python train.py --n_kv_head=14 --vocab_size=3625 --norm="rmsnorm" --grad_clip=2.0
Each number is 128 + 32 x the weight over its row's rms, rounded and kept within 0 to 255. Layers, rows and columns count from 0. Numbers have three digits each. The size before them is the row's rms in percent of the matrix's.

# k: layer 3 attention key, 448x224, rms 0.143, rows 86-113, columns 112-223
# q: layer 3 attention query, 448x224, rms 0.142, rows 87-114, columns 112-223
# v: layer 3 attention value, 448x224, rms 0.147, rows 64-95, columns 112-223
# o: layer 3 attention output (transposed), 448x224, rms 0.127, rows 64-95, columns 112-223
k86 068:105099152162159134111187117106095157099071134142079117061132136087151178119142190127200138146189180117140129079138105134128124094142167106073138179096090127109127121102187101150110123130147126179073169137127098112124136084124143107116104159125111146124084141156096102094096158072115172068118141097113149152168118152089107156092081137190
q87 080:201147148148143116070103096111149118124151172142136150113139123131106123069185087138102108171209078194167131128120117099131135114166082165168084092076115173141110137102127126137131174069091150108136084171113132184180148089190138177133117141096168103124171115103162124139145069220122150141134100175119138143094135139156103082082163162146
k87 079:149124119145132125106153138108072180077042161153132150088113099152164143112145157092170133181191175138156121108148097178086150089103134150105144135102118146134148116131157113109126141111132105183088136148155090122139157121169115138156159156126055143098065243170097110131091137032098127111152134103097150157120143189110185176137109163182
q88 100:087144130131158126119110163158152132121094095125165145122098157094134106131133106148184070060138142100167116139140142144111094145197151078189071135141069076148129117144190097136195111102147095140091165167185187145122145084158158099173122059168103164175101110157140089164139144121146137141155139139152098107141102161117105115156133134151
k88 104:168144108129135147112135125150103118155177172130114108119136151208142123129112130144139140102112092157183117189124157105122150148134092146182130160091151136132162190138096141127124148091119167132134100077131116164177135115166144125053120111152142085103181104166162116114171130092168168131111109102123067152105167076146117066131156168145
q89 081:076160151110123091120134127140121167100124112103151140101165115124131124143124081105111156141093137072094174159086084135102127117126134133062142085149135083075107150100149098143089085106150053122182111092102103056116135151090114172122149141154142154107113150136142134090105106082160077119141101143147070176127201170151146136174126126104
k89 064:109093115125131133126089157164140155131143123156120109133133143058118171178071108192103154099183123058080120071149169082113145141062141113140145131168147107102137082168138120140134109165121083105152097210181150089143104119142123126127120096144176132087145152039129078177131126137132168159098189170137113137123133118186113130116125125067
q90 100:076170136163127137121130106120216156106124140131160119124101080067140150121125154118073097101115136169133125104150123208147145088204137108135177150076106083099150110111101087105143118107180093124106153143115151092158086098146144110120110160105119139089102125102094098119166110088124156117141177056140181087143129142145098112164153115111
k90 098:133139089143120103120135148104127114166148140113155089102160189166098135126101116139133106122110107072119118135184134143063117085106128130099089119194166217158151138143161161093145134099099129106145077092152167130182131107132165088139144063111095097153120101069182128188144140122106137118092139133093113127155145135168162159094139097131
q91 091:056139070099141114168129139071102133172152128125165108152143106114100136121115115128129095153108142105124178174142070196110167161110153116053140112147152149135146094185101078149064139168107079148123176139135134089169129125145191136154125125141086161133087110157139147114126084073168139102139116098100036120153105107117109171172087090136
k91 104:090195133103135142108161134099077140163152061126083177106073142136130109146124078147109141120141074094158122106201115165167074174183084136157105117115151160129174138081180126123082102144171139157133105133139118150122137124070137107108173120092132108157170134154151137165178140163166121109095182188111139082177114100124145154126094151107
q92 092:118140085125160118174098133129149162092116083157128121141161102217121110162141145129112098114135127210139123149139132122104125204175113130114123146179160195139128180090027146093120168182145140100095104108138083151166166148139120119146146104132155140110127104154172224142158142122116118160131031086156120188116168094132130107122167107118
k92 090:116132095108094137152125184123152114131107116124082115109199136142129074110120123103123082083149092125114093117150144129153143123093144145052145085135108116147168122138098074126125114091118107157123168148156134150060107151138096127145121109131074084094124203135128115071168139088194105125179141194157159172107097127096158156162156087107
q93 093:131085149156069133104114149115123109097104121139163106146132104142137156106100124101134116104120094102138097058119164187195138089104115142090142079124094074118146087133068139134128144103059152166093164129128069121143167071152130094103208104176116139089132140099076064124166146126100152160144123095175129147082097155136122140124140112119
k93 093:143156104123067149148110061090141156183175112169135132097130171152159118132115137171128097109153086158117158142182114160146109132163124186105113099128080191188160114130154130138121134127180136067060123103148132128152124117092169160042149108086110119198063122192126151140156116128127114116178133095096122112133158175127049115101149155106
q94 113:104114110109079106096108149132182165118105138114114131073087121142176140154141140160127090114065124211121101119121100130129110184167178110115093124147127156170078134131099124091093124143123129097136102114156117144126121089131093112119154102160068154134088099137106144131125124195092112202154097148148122150121114113162134090122144105097
k94 108:150097091107110122146175115095110101111174117091134147141187124121140169145083126169151145119139145161129172073139117097116124108096107133114148146117131150112164184170080127174127193113181096050095137098113173179105166137152172137171114094083124083100129102115127112112188124113166125073149134085165095120109193091087133122146127146124
q95 091:093081143148074124139111102105198116144168165123145111120161132119115147130108150092088110102080144167169104096104047124124165134155122154105119197081075079131133162107138082166149160148125148129068140137140064114135117111100075145147144182089215113200143134135117145125106110131121118119145131140124166155143155120169119148109156123098
k95 102:179115130067185168088140116139122097145118133163137175130120120106104177088115096128134162109147042111122148131139163184108126091141130156148137132146201174114040174138148190103101153106155190087137152101132136137134179096132150112135125104139084117103184132111131154139067157086151134137164155127127113105175154084184133092130174207154
v64 082:094092064155092196155172162118170166118138121089099078143135170178135107145143157142129141108107065162064142157091115089099136165112116137122113102092181118131126169142129128151068097141080167144155152106107182169134135112133115149063144127116169064092133113110146150099129170110140127141135186097199115107120132118107146142149140143150
o64 087:128141156139085151151127119086117118070161104151091154152115103096135103086127108119063102076158146074157085092065156108108126135113142130114138159177103059136111089127176118103118150118157117141155119149111070115134110165166138143141103184122117129154102107148084125100097144121126129055118123138083073123159162140107127129111104146144
v65 093:107069119157068118099139182113181077154099115137103110101104156176148132103180135135091100117091194120107128099146060105175092048092127205106170161100157147127119160133130169104144115141141113140118123092110132151126166120082108167124076127138146192144120078133102167063072104082136123141216106133122156069106116121154163150156182188097
o65 099:144084082130118110074113131150159078106150131137178120089125167061136157100124122172171075109145098138108109059120156136096161097180139076118111176163103120115111173125125078109166111105146062145129125169148111073117106100172168160100084140098151065099164135165112074129153129218139105097163097144171185099118149167107149139069121169131
v66 092:106197145161088166145144202175050098136147130100083183122123115163086158147191134131173148129095168111170193103129156116078168135102134165175161122093088087085189156088090160131178167128127154142149119176123134148138116126129113141081139195119160066116113159146086130107109110164156105163124102153149121124105203083088166093111113154169
o66 090:096072192103123094199136157188125164152111131104142049106080209078141157116126105119111117152156105179105141200107076222108131067029120148148141089211170166129129095139107124139145090154165134131146135114121172151126077137136130148146144081173110138143135105108063116123157126126137134114090139126147160094111137144114121128114087110111
v67 088:130158129130094089147136164165151133137119072142122190103098126135102135143112065198157150095119070126144171161170103084127096135186142148139147129134100168142129101064120108178098119117155151130123172114109174123111154128163108104081147105173063148127194121113117119165155101112173172167153150088126128073119111116142132121117104172110
o67 091:109171155131093152127117127129172140106180156085119110181166135114083125104117158181119125210125117137122090098146089114142203139134199148115170122113123139126123138140172118116138181127148145114106097077086161079142147140140089181109055184131151093075098168102178157110106073117172141080114124109150139098138157121141144095072132112130
v68 082:148119107056076132107089107081122109203145130153131106100158105089150165151121147135182116122076138117119098189040118182164144150096143080187084079154156152117139107130090153068040127162122154107126173091098171142171087124141111219116116117156128079106163100176107060135073108103147109118172083082123117126139134126088092132105105101120
o68 083:154084074214118115133147154129121124136144125139168138121077119100166107145086155129175145123135174131106146108139122168172103137123114087098126092150182128184077123124113080135136132128127117134113084154123081071095111133090171151097117093111152218100123174081124087109159138098131167144044135167092101123139180144133090133145074103089
v69 087:148105146178082123144146169165179127149146113158099123113102106089060149160151156113117100163147148127138116199163088183105180156115108110101054197167092076177105135096147143124141147144165116134197139127120194135134133155104128138116139133083131120116109104120093102063103113058101112099142079113148126123042156105088152151100151100119
o69 081:184114171145128145140119183159090119133090168144086129105083136130165158119105153143076128054166184067168118133069141150126138143156118180158111109109147153083136114159206107177213132093130175147138088158170153043136131077082147136146193098195184096126125182130122097087105116148121138161130134136151167149160172136164111070129130116145
v70 082:139142133128129082117163108106066148093107107100153125149139134174110155105096157112129202072180159084127091178124124071118073119186137118121093178131121064144076166113084097121080164133123126144138188086137112115160121103142164128118172135172136111132103213130125176161083172151145141149110124081124102119159146073138113109112199103143
o70 085:055149075131169175182123112118110092080136130145100145128074143128175132081166181078090211075220080138123132122142123127072150101156138076145185102113162040131156061102079115119105189177117106144146130111099129088172077128157169125076145116108161126131066163085155115090095159113169142092118137144124106126132150110146103094120164131146
v71 084:152124162119095125148095122139074119127137137125075129121151144066119190112104082148146119135082127199082148084140111101167114154160157170089138107113099087070127132140144113169111116121144157165163212085159116151129116082159160123095162138144116148121126205165110079110089128195143116133123166109157162097136114126087159105121147081121
o71 086:165128097137137130148119111120135124132080097142177114208157188123139144156144132139108162076097118097139077145155062136126134110084143120191141123228140109117126095110107108148135145122082065120103150096114155111138072126116170207172066134142136080051165185124162030092141166112115144130121182101154129078090128132153129119129131114142
v72 084:104099143130076177124162146102083157127172122154102171103142090098141130047152116136183093134086110161138159107086225160158069114153115162217132165127131108146112142131046081125124167131104127119107175123163078095100103100144138173169088125151116122130118116127072133117050146128161151144115146073141161170044166124095149149104166144093
o72 095:123121184172160121079154071179180093128143115113104100104142106102154138137109121121133116081071116074072137058096089122146146100133116088067187111181153134109117120113145190102103167141150175149093164162103182111150080133165162175137105101114153174137108115090124112104143116122180157110126114113129214147088145154081143101144158133141
v73 092:170171117168174196134050144159075122138129157117117151145090080044141104145125126127135160108079163057087122184146160142108155128084089135087138124132101119104115121122144128147116158155107120105136171149103076056068188151154104151101129112177110149097139133102085130105128103149133158115150139114096128139083120122193171110091079132073
o73 104:112171181165093147135091158103122054149170135064105143137078171140114093120151098103084107169102126086142105095120127168128130110137141115078096108155206155099103163162065151086111175146163138175085143162107134148083087173167046138148106126141109159170094123101120098104112135121112120189111112156120198157103131142115095136093102108165
v74 086:083014137154109100128181126146137132098145075131136122105144152082127134154162110079125135114143037086176141173103105149163152186108099113158138162115148137078076159116138101144094139169132150100163099114161145155149109179133106129083136121108118099109111099180065167162142122089142168161168115116131148073109108162167102161140130155101
o74 087:106115102068095067138130146145111124147096143075057105087124166146127159130157166148151142171166138098177114110178135084141128145142174118084161120138124076081095124142160106126141158066094165153170074104111169133172120071120126110120131184122177103123150145135129143136089059162118127122149134153114166130170149178175141099168166129133
v75 096:171133152105161177184114096138097172126074088124160145189136120079121139132093112138187120160116142128051147124130132074115146167095157109109139138154155101154138107186138095113168086131084126055155156129097116165107169095153148118097103049114116174152135143082137120149144169171084085099206131122140046187168125151172138125147118133113
o75 105:166144178137156210212100130119080166175058118148116186157118116154108059129163187118125103100092098087144141114080138140155144078113164127076125107153156180138125116177171111127131138148174152134131152150155123139101126164186078111152127077094147154176123126150196083092135149082143164093133106118125124104134064096129101147141111110153
v76 089:141150125114160130122118155109106106094126067184092088105121147096094159182074145134144131124148148103099205088095129206103093141175142152090106107124133100102165124096143080122154149167188193139133123194151152130092102136064144137144202134107119097129119134166126142145151164152155088088093161127187133089120141142076103097119144098160
o76 093:181123156128150121107127148197062088182110193175179165158093142110131126134111156165078131106205117119092136150124113143115133125110097156166114125070111052084212125217097130141181208133132170109104097104117141149135109134161157097170133082154165084166146135169155170169119106116143132170144125155130136095152100135081138146167110102171
v77 091:095094155120098100138124126109153124150143109111129183119074109085090218113105130164100135144109121159097157129124135145114148149031170095151127143129134076141071075168129135143101112081136144117144124141100073119085058084135168144109158148164154132184101125156129142088123145089132188170150142122152115119076142131153150143109109115167
o77 099:109121158105147149156091151101150168097099082121099105149120137124109130089078134178093094154143161055075120144113152099131107155157139155142148072152099014103092101130158074113146098175166099082090113086103154111115149214115130151105120130145127123089121090141155136159138109194141121092138157124098158119111123159108095087130117121128
v78 078:161171155138148118158070108159067120106073089159086187119102129086124098097127139130161123128144088137103186121142103109124155149086161105180104162152145132082175115121173102133150135124107148102190090148120123131128171130107080065099070148105112115152154127160085116117136122132149169120138159208141134171059133098140111208101147163093
o78 083:116155198089146147153100140170132168141125159129121081135096174143136107143131133126108085159078086021116040159089108114144115062157127141063184152070091162137118136160159133107127119112143152139143144062144175106118126133117124124148124126157139208163185165195153094090143156130132140138157086127137146115092092172068162129127111135161
v79 087:165112133103174159143148140110119124078136126138150112139153128072090114141131174164132099102175079139147089121130121083132141122075144128087112130159175139084134101151094133061142095118084072133128130112075146094106155097166165114187086072125150105119097118137074093103128163125153143126146126123152132091146121125130098159135232130181
o79 097:145117141155179138162109135132150187070069074129130175106064097127126088165092154110141053128089167058069107104100141116140102126102106118123115162172056122120114122115160093184104087127120071111151153126158160100088127126156173166150172103083095141146116145187101115152168180100170120105150135102105165141091159100127152161159104141219
v80 085:110089129152131160116145103114122128151152172140049103129060114128125120179119127108112111132105127105143106142124120118069165170100079144153150176076136143165112119114150094091160145114136124111115144196157096102105122157204200083116118169067150120112122146091174100132113096153150116112072129178085096180105125040071126124132091188091
o80 089:156089151102168171125187055089221173183165157117137097085142190103143112105058149073102147090117085178187138160152104129133161104130135161059157102142145148103181082099152125105126133139136164101111112084137145130187155108195084116149175180147116127106168091118144133169117123154108132141101165073151141152113153131120141084112143131137
v81 084:135097151133072119127103166146108134125073169149109085129098128114076117119123124175138131134117071097135121084151091086158124203087116098104160114103117174083109095190112122109114161145155118141094142144095116193120130113119125148100118072121144194147154153124086124138155087124147107109127179197106117147140116131187192144121156102114
o81 083:152086093114131163157156139136117131130110130098122130135137124168100123120124157156113040087101163133132173148087202187092104140120141133048122098162164126134169135179142127195061112120133082131150126082173184138100060120120166134102136097119129125147127149142092086128170133105130075066059123168100132135155090160098130143128132102163
v82 086:120119117130117164156136154140162147198127092098110143148155134121151071118123069093148116158040083087084145113057202085126137095162164084156130076115113112151141102145112118123084121128109146085135113114139127134141146146092100180106171128144098125166129093220111118145169118096150127171180134075097124111159162120200119133144093120073
o82 089:168087157151122123115130135130091161121134087120056142165134056175082091160150129145149093061109184174142185094081136100131116111127130101089147125199147136128077091153087118146115143108190102164168152145120108128077162104130196132133100144128112124194156154104130127082137128133137127118135117192108104126180173158114162097148118097108
v83 085:097167110104103164163140155088166127085075143091136133114174097123139135081233157141078129111184181150121182101088109097099123131147129118133094143179131108140148134105131092101120110133148124152097071132153180113210108154186185155127107123113182109088107154146150161140172094129121106141097131100119128115051165073143152141134109091114
o83 091:107096095097110097105123121100182097169112180157070123128147135121146175146110170094105124169140100126101104119154087134143184179121144180164142151076097184180041077160165135123110120142129152163177134112113127128187153168102176116138200126145132049126198100185099142093105156172113070111115159109116130157123115138122112115133190114158
v84 087:110119161108084128136129122122100164147174144077157106172144117115163082102095067200164168157167094170167189190139106079137169144123167156167184143103084125163140094145124095160072143138129165111126075108144149107164149102179159147164106169164104142149131155172149121091191079149126147137131068144183169175120081126127161120164137142140
o84 093:151139153108115136124093152144167113116167132089117177167192159135098110108139084095078071145039147177111107157156107096151139119119168095115192102114147172131160098093118169158084136123091108056180123159107103105134107133106085134099084185151098145128133096111057178127150115119171170138103154108110178154124159197167098174140100090116
v85 080:134138172114057123115046124134204156057130161066118158118128071134162102146131121110207105153087155108096136134090104150124138199148132081148143105177090126153147149133125110132123101122114138118166071117124146105118109075182161120105119110135108097130132133178117081112132150120157151106120100194081119187083147143145105096110083082116
o85 084:079125105137120120128104099111109153128163103087104139089116112128013129139071137154051130145088170079150107165168120148121100187086145109107159095090165118093087104179153143135068087109100109131181130081194107086097155091130105164117136077170093127081142082108112129108136068133119126116083174155118077153116168146099140126117054089097
v86 083:082146163140143127118180138116145128088101140098120120145146144120126138144110095087095156105086074116153098026129155198119092165123132149130123094198138135108119098147141108141091110147136135171117134132106173196186175180150106146140092131094113100125171150173102120144164196081135093057135212129192093146156138119098169169163158148136
o86 082:137131158123137112095122196173167198103139137158170133135146119162163138131133127240108131146117138146128175125126162071183137116152113125119106098124111097148124079138113181178101147145107148163155105094127160136082066183152184129120193128123062120111106129170157158101158156159122145089060093126194118066162031131108113167126120144099
v87 085:212203105127168077162155143080082150114127115125139132137070071136094143133162131145123136171153194079166136147137137129098156128113188154123118098109116178129126133142112098148170197137118143151111076186119095110073163122153193115178128135143150174099161171123118187136089131166154107181126107150114076059123090136130107072112129112148
o87 083:114149163082160118151139082093110107148112141055150099122104136113088074134082144104154130146094108146068098150112139182088121152129076159129135130145167166184156098121096187152154114137143108161160117111130101142156141195118105165126140152157151109091118131126096105137179137095137111156194135121136197116160120101167136112139159112183
v88 080:139096112121143136086113191152197121080042119146170108105133171126091142111147036125133114105151123101184150163108094163132151103115094151071144127120133113161164120143154167100095117152140128115154205151145167112106138158101078116148131215101126099154194081118169075164164155113116140171106164105131169081094154080116118145101047147096
o88 083:191136169103096194076114129155216089111147106157102104068151099127124177107133117112079166156136187212117110048119132135084170124191128115182055109130101125110105122146146108156143104099183141119114130105158150203189139108147152138125068143091092111124121117140119177145031106134106138141132132169150140137093071141149146126165098151151
v89 091:128125134136096132115137120157101091127131166132120168142076146139114123154136095098043146121166146104130054078124120130125092138170134141134156151156097139131167124133112171174090148138142074087185160141152060064162103133149148136127164150088193082164120192112194095130114154117128091172102107137099144144194111123110164141111114124115
o89 102:036172145088110157096145137142150131146167133131143083075146136111071153098119104093183146126149100169155212102160093146142134182138094113127128149091160137087085130101143135106137177141093109095124086053100154129112145154103118120156165195047102119073118136138131107098120106097151111138137151111101081157102139102085099157079204143128
v90 093:115117118178092123116171155128158128131151147140150138105123165170132148144147070103167056079127117052160109175128144187108081154167096177113143118092149117132121131129062045129093118178126144133135140122158145162216147169089152119130098127142089157093134132196137142077098111091099139143160062102140111105121151150151123132085121128113
o90 094:151113159120117076155112157185109121086190110118155083125161162185118115123175097162104159113123112101126126056152162126138125147110083160170168154134137111107156122110139184158130113139136152184120127108103151141083126141146105132108126141132187115107158117116140103167079119152088109100157180140106172133122132152123124093131106092122
v91 086:178110146103077172095135148139082145139130175162213141145114083104155131097120095086140202096183094133082104184123135094186144123080095124107147119095140109127114099177108162067087135110117071111150098127085082159107137165163105116195132126117119122154092095120095134115175139089074146136154164174154193112153154166184118094147112147121
o91 091:099128122136136152191113095136131123109110157148116126109090131127152128096177152088122119133129161056051143090135155101138094115199125159164066094173102181114128138115114128203078129195159098123173169137107174125086199099137112160100124129089081171152142156143147074123133078130161110150094068145105144200137087095135119143142164103157
v92 085:119159114173172081127124128167159124136047148119115120097107182142124093112108108142163150119160112097133144106126154075181135127103111143092155100151123079083125095124180116162096098110164118153164129063117175117138159196151112079058120091126042137110121189126085074144142112142138142065101082137064149119201038110089073072114115118125
o92 094:109139112166104077113147140089104110130163121095102155129154101192177136095107094130100141108160112164151091126160134107146068141064145130105133093129173162096157063104144129135143132067100108106130144114109119146113129169132096166154089107112139158073169136112127230158123126128136114134104166124106126093145107110179162120093123090109
v93 086:120101114106138146167180138141095144201125170087144182089094208118110134126165137120157148120154088144134170151139136131193115151129129102153137125051166112155092100094127151126105144179145135144145150128101117114149152130143166074211076094146067071086167090120135106138145103164158167169093075146140156174156117144098140101107110090141
o93 088:127128143156079108103108119119099140166169159146105086145126052145061090101095121121157088211141130109119122158133140081132179149083157149068163110158146187148111106151149133154137099095117150135164160090087186118177136155133120188071174177123081134148141044096082151102111082067117119126120137143072157151131144130190166134090139113098
v94 082:086118110066098119180131145183150158061120065162130135113132142176170116068154123119132155179120155041026123177104145159097138159131137124140071119125122179177101118125150109136149168116113143147089133133142141120114144094183129143138147194120119099152128121151144136139117084102091101163157041128120051142141136155110109091055086098144
o94 078:094119181202116166161148101145100171149152100137060127140075123131113125129142164118166102169135090125132126139135117080085091164053150148119113083072146129121107091155111136080139141181088155139178057102111070102201159187198155084122143113108101145128163123109079148115185039136153137140166134130147140161161126081131067093140141114067
v95 085:111130165100136106149161182115145151157146121113132081165132166129149171117085090125113088124111139128106149117125148177110133106161141143122086146154128132095135131164149136122098117146166153135112156159149093074156129087079089215150150121131187123162148179099081138173160141186111127139153178077151162075155169076138079126118121143098
o95 091:126141084112112094147138113150124068142096146109161145135107128096132101194145124119078141137127149167160151122087129104124156149143138090153122137138133095169136148211093115093169113108154110129049119145088106143111163150148165140108154121144100129141180179117179159108149141143140143092129178107129118109182113135094143182128119205144
q96 121:164079213121087171053161154125205106131088112065110163087106113110114145161149137105115129105099176163124183125157102168126132119114096115136136142117161134137111135124128167150122076148161164040122097117155148126067115149090126134116100139125129163140152139166108030144099102126156175115120056161129137139139087151134192097078135121172
k96 090:146153052086148067131078084071070130163148111112144091158222163169174118159107046092119147132118098154133104146062103088172107116079155075156158127096135098105146099149084109100164101125108141126135156117122074117112153097148134097203075166132099098063084121093181146144133121084107100077140167158104141142072154136138135175133166047124
q97 084:129069172090076131103171135115128093171108189110153110135189139143105138172106148103143140152101126193130142112125139075166086106142123096162159056117135138107161115195107118113101138110138090088124087154133203086041118154133134161119169147199122138111092137158149121168141132124128111118093095146197132142153111135151120060078127142163
k97 083:082103133065107172125160174145093099092123086116084167119092098086185089107154127188174167071106114111113127069121190168124111088116140162127122178067172221128107124101158129155160160158103152126107195099138137105111160091126169164131112146084146106134166062117082149107128102160106114163118151091136114152107118151177202159172114120095
q98 090:129121163104120110095120147131120103108112137114134138125093160170160181160123149107101112137209156164149163157109116098153090136141138084168135127137159156119200174146071131085085129143186173121089089187102193053067113184106123089111114081170098117166137160170138069104083097110176143145121041119162161110149149160170132109096117117157
k98 090:133132119091140137141120097139089105093133025099146189122164159121094102140193094109158142054143072136102079071085120124134109089103131103081196123085147118102113140131161053142204147154145090153179116089126146113126160111148181118154080161157158123130125101143145158147098099071080115094075140153112169157129150112169191178178123098108
q99 100:149155104153182123140064105154116111118160033132143090192122099140143080128196110145174107107147097132142113120058121149123163092127135163100140107157132111105077121099129105097136135128098146189142124113119118089107143102150135170154140174119120114129130109126164149129126179128134110121108172141155129125138115178110161155161112148114
k99 085:108109116149149099165150133167105130114174144116130129120129129113121195103132153095128075154104143086092173165126092135047118147111115117101155095137089133096107161155156163207094152113139121098062152071096083129074151173126166158140134051104144076113131155186197108167211058121113159128120155140127134120160132134123080107140108151088
q100 093:140139139148142160085084123195137116140152100123156116102102082129135143120102132103136172163106137086158119103113104167111189092148082181161131196163138103174120092177137177152113133176118217154161176122127127194039094122105110142160118083150179213134114144157128149108136138153138125123163129138229191105063068112110151131117181183091
k100 086:095100136179054172152145130119136143138091109164165098105178129098160117158166096096191157167105122117147110175123111084146146127140105113152104109143070135164140121144094151140110074185152145119119128165199150159142169137122093049112113086155084196187123091121110051136147119153108111121143182092121119152115193094132141107094168150133
q101 088:143160151159051163144110138151119173186127121149149088123135122077141133143144082152107131147195118085148093134149123105095073126139141200148130135178055140087112076126090138171119134186117107123153149083133142180122120117112146160128171176127127164115101124111224192141142108094086127128083165124079121166172152144142092092149161127163
k101 094:095142118157129129109119127140146108059144136155119155082140209114118119094145128150127123162159113142095196138152148131137147144112132045143146194164123110154139085201111148156089106116197094157161137101117086139181134117097171073113168144136126135112182107131118058143113168133157096091139126114107176126101163211075155157089138048130
q102 098:154114109148174084125090147139065077124141136163168109169073078169163123141140078166160131116098134100120104091139128160115138164171085140169142146104074093083096158136115105109094161122083113160163161123149190152116169079129037163142171196169141114158126118115117143179151164123129069102114194093156107133090149139171070182177112134122
k102 092:124129128136162144103140154116175158111160144122137108091121118100133139113121138083120142123169140131092159167219105087110106096145146000096081121138198123120148139101086104159140125108140128088150073069088112124135077160119142095148153072138149102147126141124067136135124108151149125136149014132119142124141114102092060069113122110125
q103 100:130145088119155041128106093069121116041116142134076151114100139143121061133090140119133146108070090143073111147104158131136149091119123080156093119119129067130221168078115082066121147098154065146111097153149131053167147155126184152151142113150116094117156104115115152134131130154144089154141155151097103088121138109112109121180108180090
k103 090:065120136125174168087113129153082100177177149085101114124148122156082191093110088174108096127093171085116118148081163094131041142105131188133171102120119086124129103144171195136143127090062146112072138155044200107075156152146112130110099103094126047100120141108159144157144093106141151087192194180138109126163106143116086140101116095126
q104 090:130178158176086111151144139090132117098145173149098120146147099085207193109174122142126123166107145114110131123148122075168118123123122103145144143143101194083179132143100116172098134094153087099105078110141203099102143183087109147119175189117093134149080120116168155135126143123090099190068087157104140144154116115130159181151122130109
k104 114:201135104115122113191153084134070093093144099168132156106124145118117183086125139110139118097118137151137142100129163109104156133063077125084111138075157117115138169135095119154145097102080105133127144059112049142122136128147109129136085134144106126199131127168170114132095126084139237113129080139111143139155092149098117143095130171139
q105 101:111126205119050197102151111174149126178174161107136101077139134093121116119187175142155106145165128063137197118105124126117102162086111095124177179165122184155116138166109157165081171204169200083121125117090167149058125158115097115136141139129156153079166197126101097128116128103138116075127098138137155164151132171127153105091153157182
k105 091:183153109108147160158176088099110111094076144133156157103157140108167130133106102110130158138130155183106127088122078117165098146112129155158160164108158201052168115126114078116145134108111159106148137100140110092176163107173159146117088153133184105193122082141161177151161130111099180102096150080128151152122134097164101131114049127138
q106 105:115145131110170207138139126124061185169135151147124117094091135139142107024113120116086140126131147107116118085138121149092150149099193101118119125168146101139110065129077141126203189111149140117142112159126085148141116108156177154125115100120072110130125183134142148138125140136101134162133078127090164149078115077093088103115180154137
k106 120:093145094178104083117129178103107112114072161168101150149169166164120096152149106146157108097067091159125110209108118140070130089167143160162165115134059157156122115081103169124118121122164085155130119124186168190113179145128172131099186144126089145150148091088117115124116152108113067092106114108137147150149103164137194166138103087099
q107 114:101120083118180161137080125083185138132127127086166088141121197085122145155151138131125108130091161115138131054129139097160178099108137138160143099046173169101113121092077061095113119102054089146241149089129133106206097159172148147172207123154147125143126130141096148117096131083100157175159135137155111120139101107182157080173164103179
k107 121:174136145110081119122134140190141143054130155167145115161094118086152099162146079140115092118111151142074141152161164160087121150149096168098120099121125134064114185091101149148093158139161124123091158081110158157068088167112120095054133115129077036151105102126195090153164152097117175144153124121096165152141102165061132118146119145109
q108 112:113137185123165110147115097154124126113090162184108105158135154151134091173072061119130122137161130098081136097147114163084148159144112102052080162145097175092160175133103095047090099142172127149111119132198130109137170123155158180110180128112052166140123138149111074163116118142136091145095124095120132113112181122153110114129119169110
k108 118:144118110098110078139070097119102163108125157130133129126127148163149133143103123101057098102153125129145086165085130144142125124152147114154225103125117129211151139073070165222134078086123097147148093113111158121126086136117081054178152129145113108136099189148160138124108152151140147086138124140150093090104144089135119127150099101142
q109 122:128163135106106091129129076131106109125155126133162127105089106178197154123128153154121136133154130155070135087117134118100194114056084111160100147151131130090067140118118116191077114142136127093147108181135152122110183158112061145137107123141181090088117123073120117100154121118092151157139176139129073077062130161093164155159110100128
k109 118:093169184147137126114123154139119150098108138159165177102143105147143118154125050139152171121158128101108088106081077116192089129138203125115053146112139121105112164148156086111116092124127122146115144156097093121146128132111174137133101065134084143182096177121153146111071113125162129070124093116167205125163131060148108116092174162148
q110 111:201077132087109130147160132184124135130182071134098131198193135123147122117160124158171149138114115115203162160160073127127118181176094114158173163165133078151101111138119093183159111101086126159082130126105092098106148158097142133106146166140207143125156112109120191151177124070118096100146138119130143109141098141163069128146148140096
k110 115:124138180167147149079077142161129129136085112118158141152121096104156153143155155143152163121098169137086129078121117113052209024072124101154037135143160124109125134127107110085171166104112123094183135146171126140114149132115104114142148142120154191147120164167155090097129130109116164193118117106194039095072116152175169139090135136157
q111 122:102061091108153114146098101132186167095187166119155185150179138160143155132151154155184069134159140065163133147157073165110134102148121104127152174094145078088096198170097112134080114143145142107137117118134134122108155138107121096145185123176105091163141143178224136094118175127129147130122104095104143164113136111143149118136150088178
k111 123:152156187167134078133164155126072164051133111131149121127113090140137158105166117103096141114133094126046172163080144191176137163175134127129092091176143108104165161119125113111155106104158137103124155150151147194192129177143121142187102130156131163138088162148107099120102125146150131142169117114090156131166121118162094107168123123107
q112 093:130111158121111144095166100132164100124086158110131108141146088119137160126165130097140185120121163165124189091158143103133122154148098093124114106092121132130121156207082142165112105125152057097179129161130105162078093192098121131119150136155140145080117174134109090137176175114152160115141118143140142193152037133102174065078152153169
k112 083:127085116043134120077148146112080106123108115086158152139116116092141097195144118154136129057086155115165154083108168172167125114088149105153132173070153181156093102123105124092202130197111178133138118105186175122085134149141147133168125123095164158191100104102055121086141101205129100147122165117158106138160151169161238167094094142137
q113 106:152220096155149092176062067127096140124111136173130118167155114133105141110124104164120127135131089099139088117153085140134130115149093180116143138140056144072107084117085127166088160131101089165144138061129099154151145123156098189116188151103147144136116153115125222107172150170075124130126178116134157133104131103120055182181167157099
k113 102:144097158141134162117134169164139139110070118194117132128115217097132172171147159140138091141145127146120145159206126086127212136142112113109079112169130133125135139093162150110101122135184127095164059206137138155173115146105064106145118074152153148154174112147133140189116150132163171091134125110127118099168143162093130112117113156135
q114 095:094145177072067105121158108137107146147149146123124119098123113156155138135133189122119124146123152156121138134173090140133113137149128169180141125115109145129118087134116129151113134146173148063101132122144114131047054178048091150131102083141142200141093157180138143158107109124131141122137108130161203148133117147111140114082185133178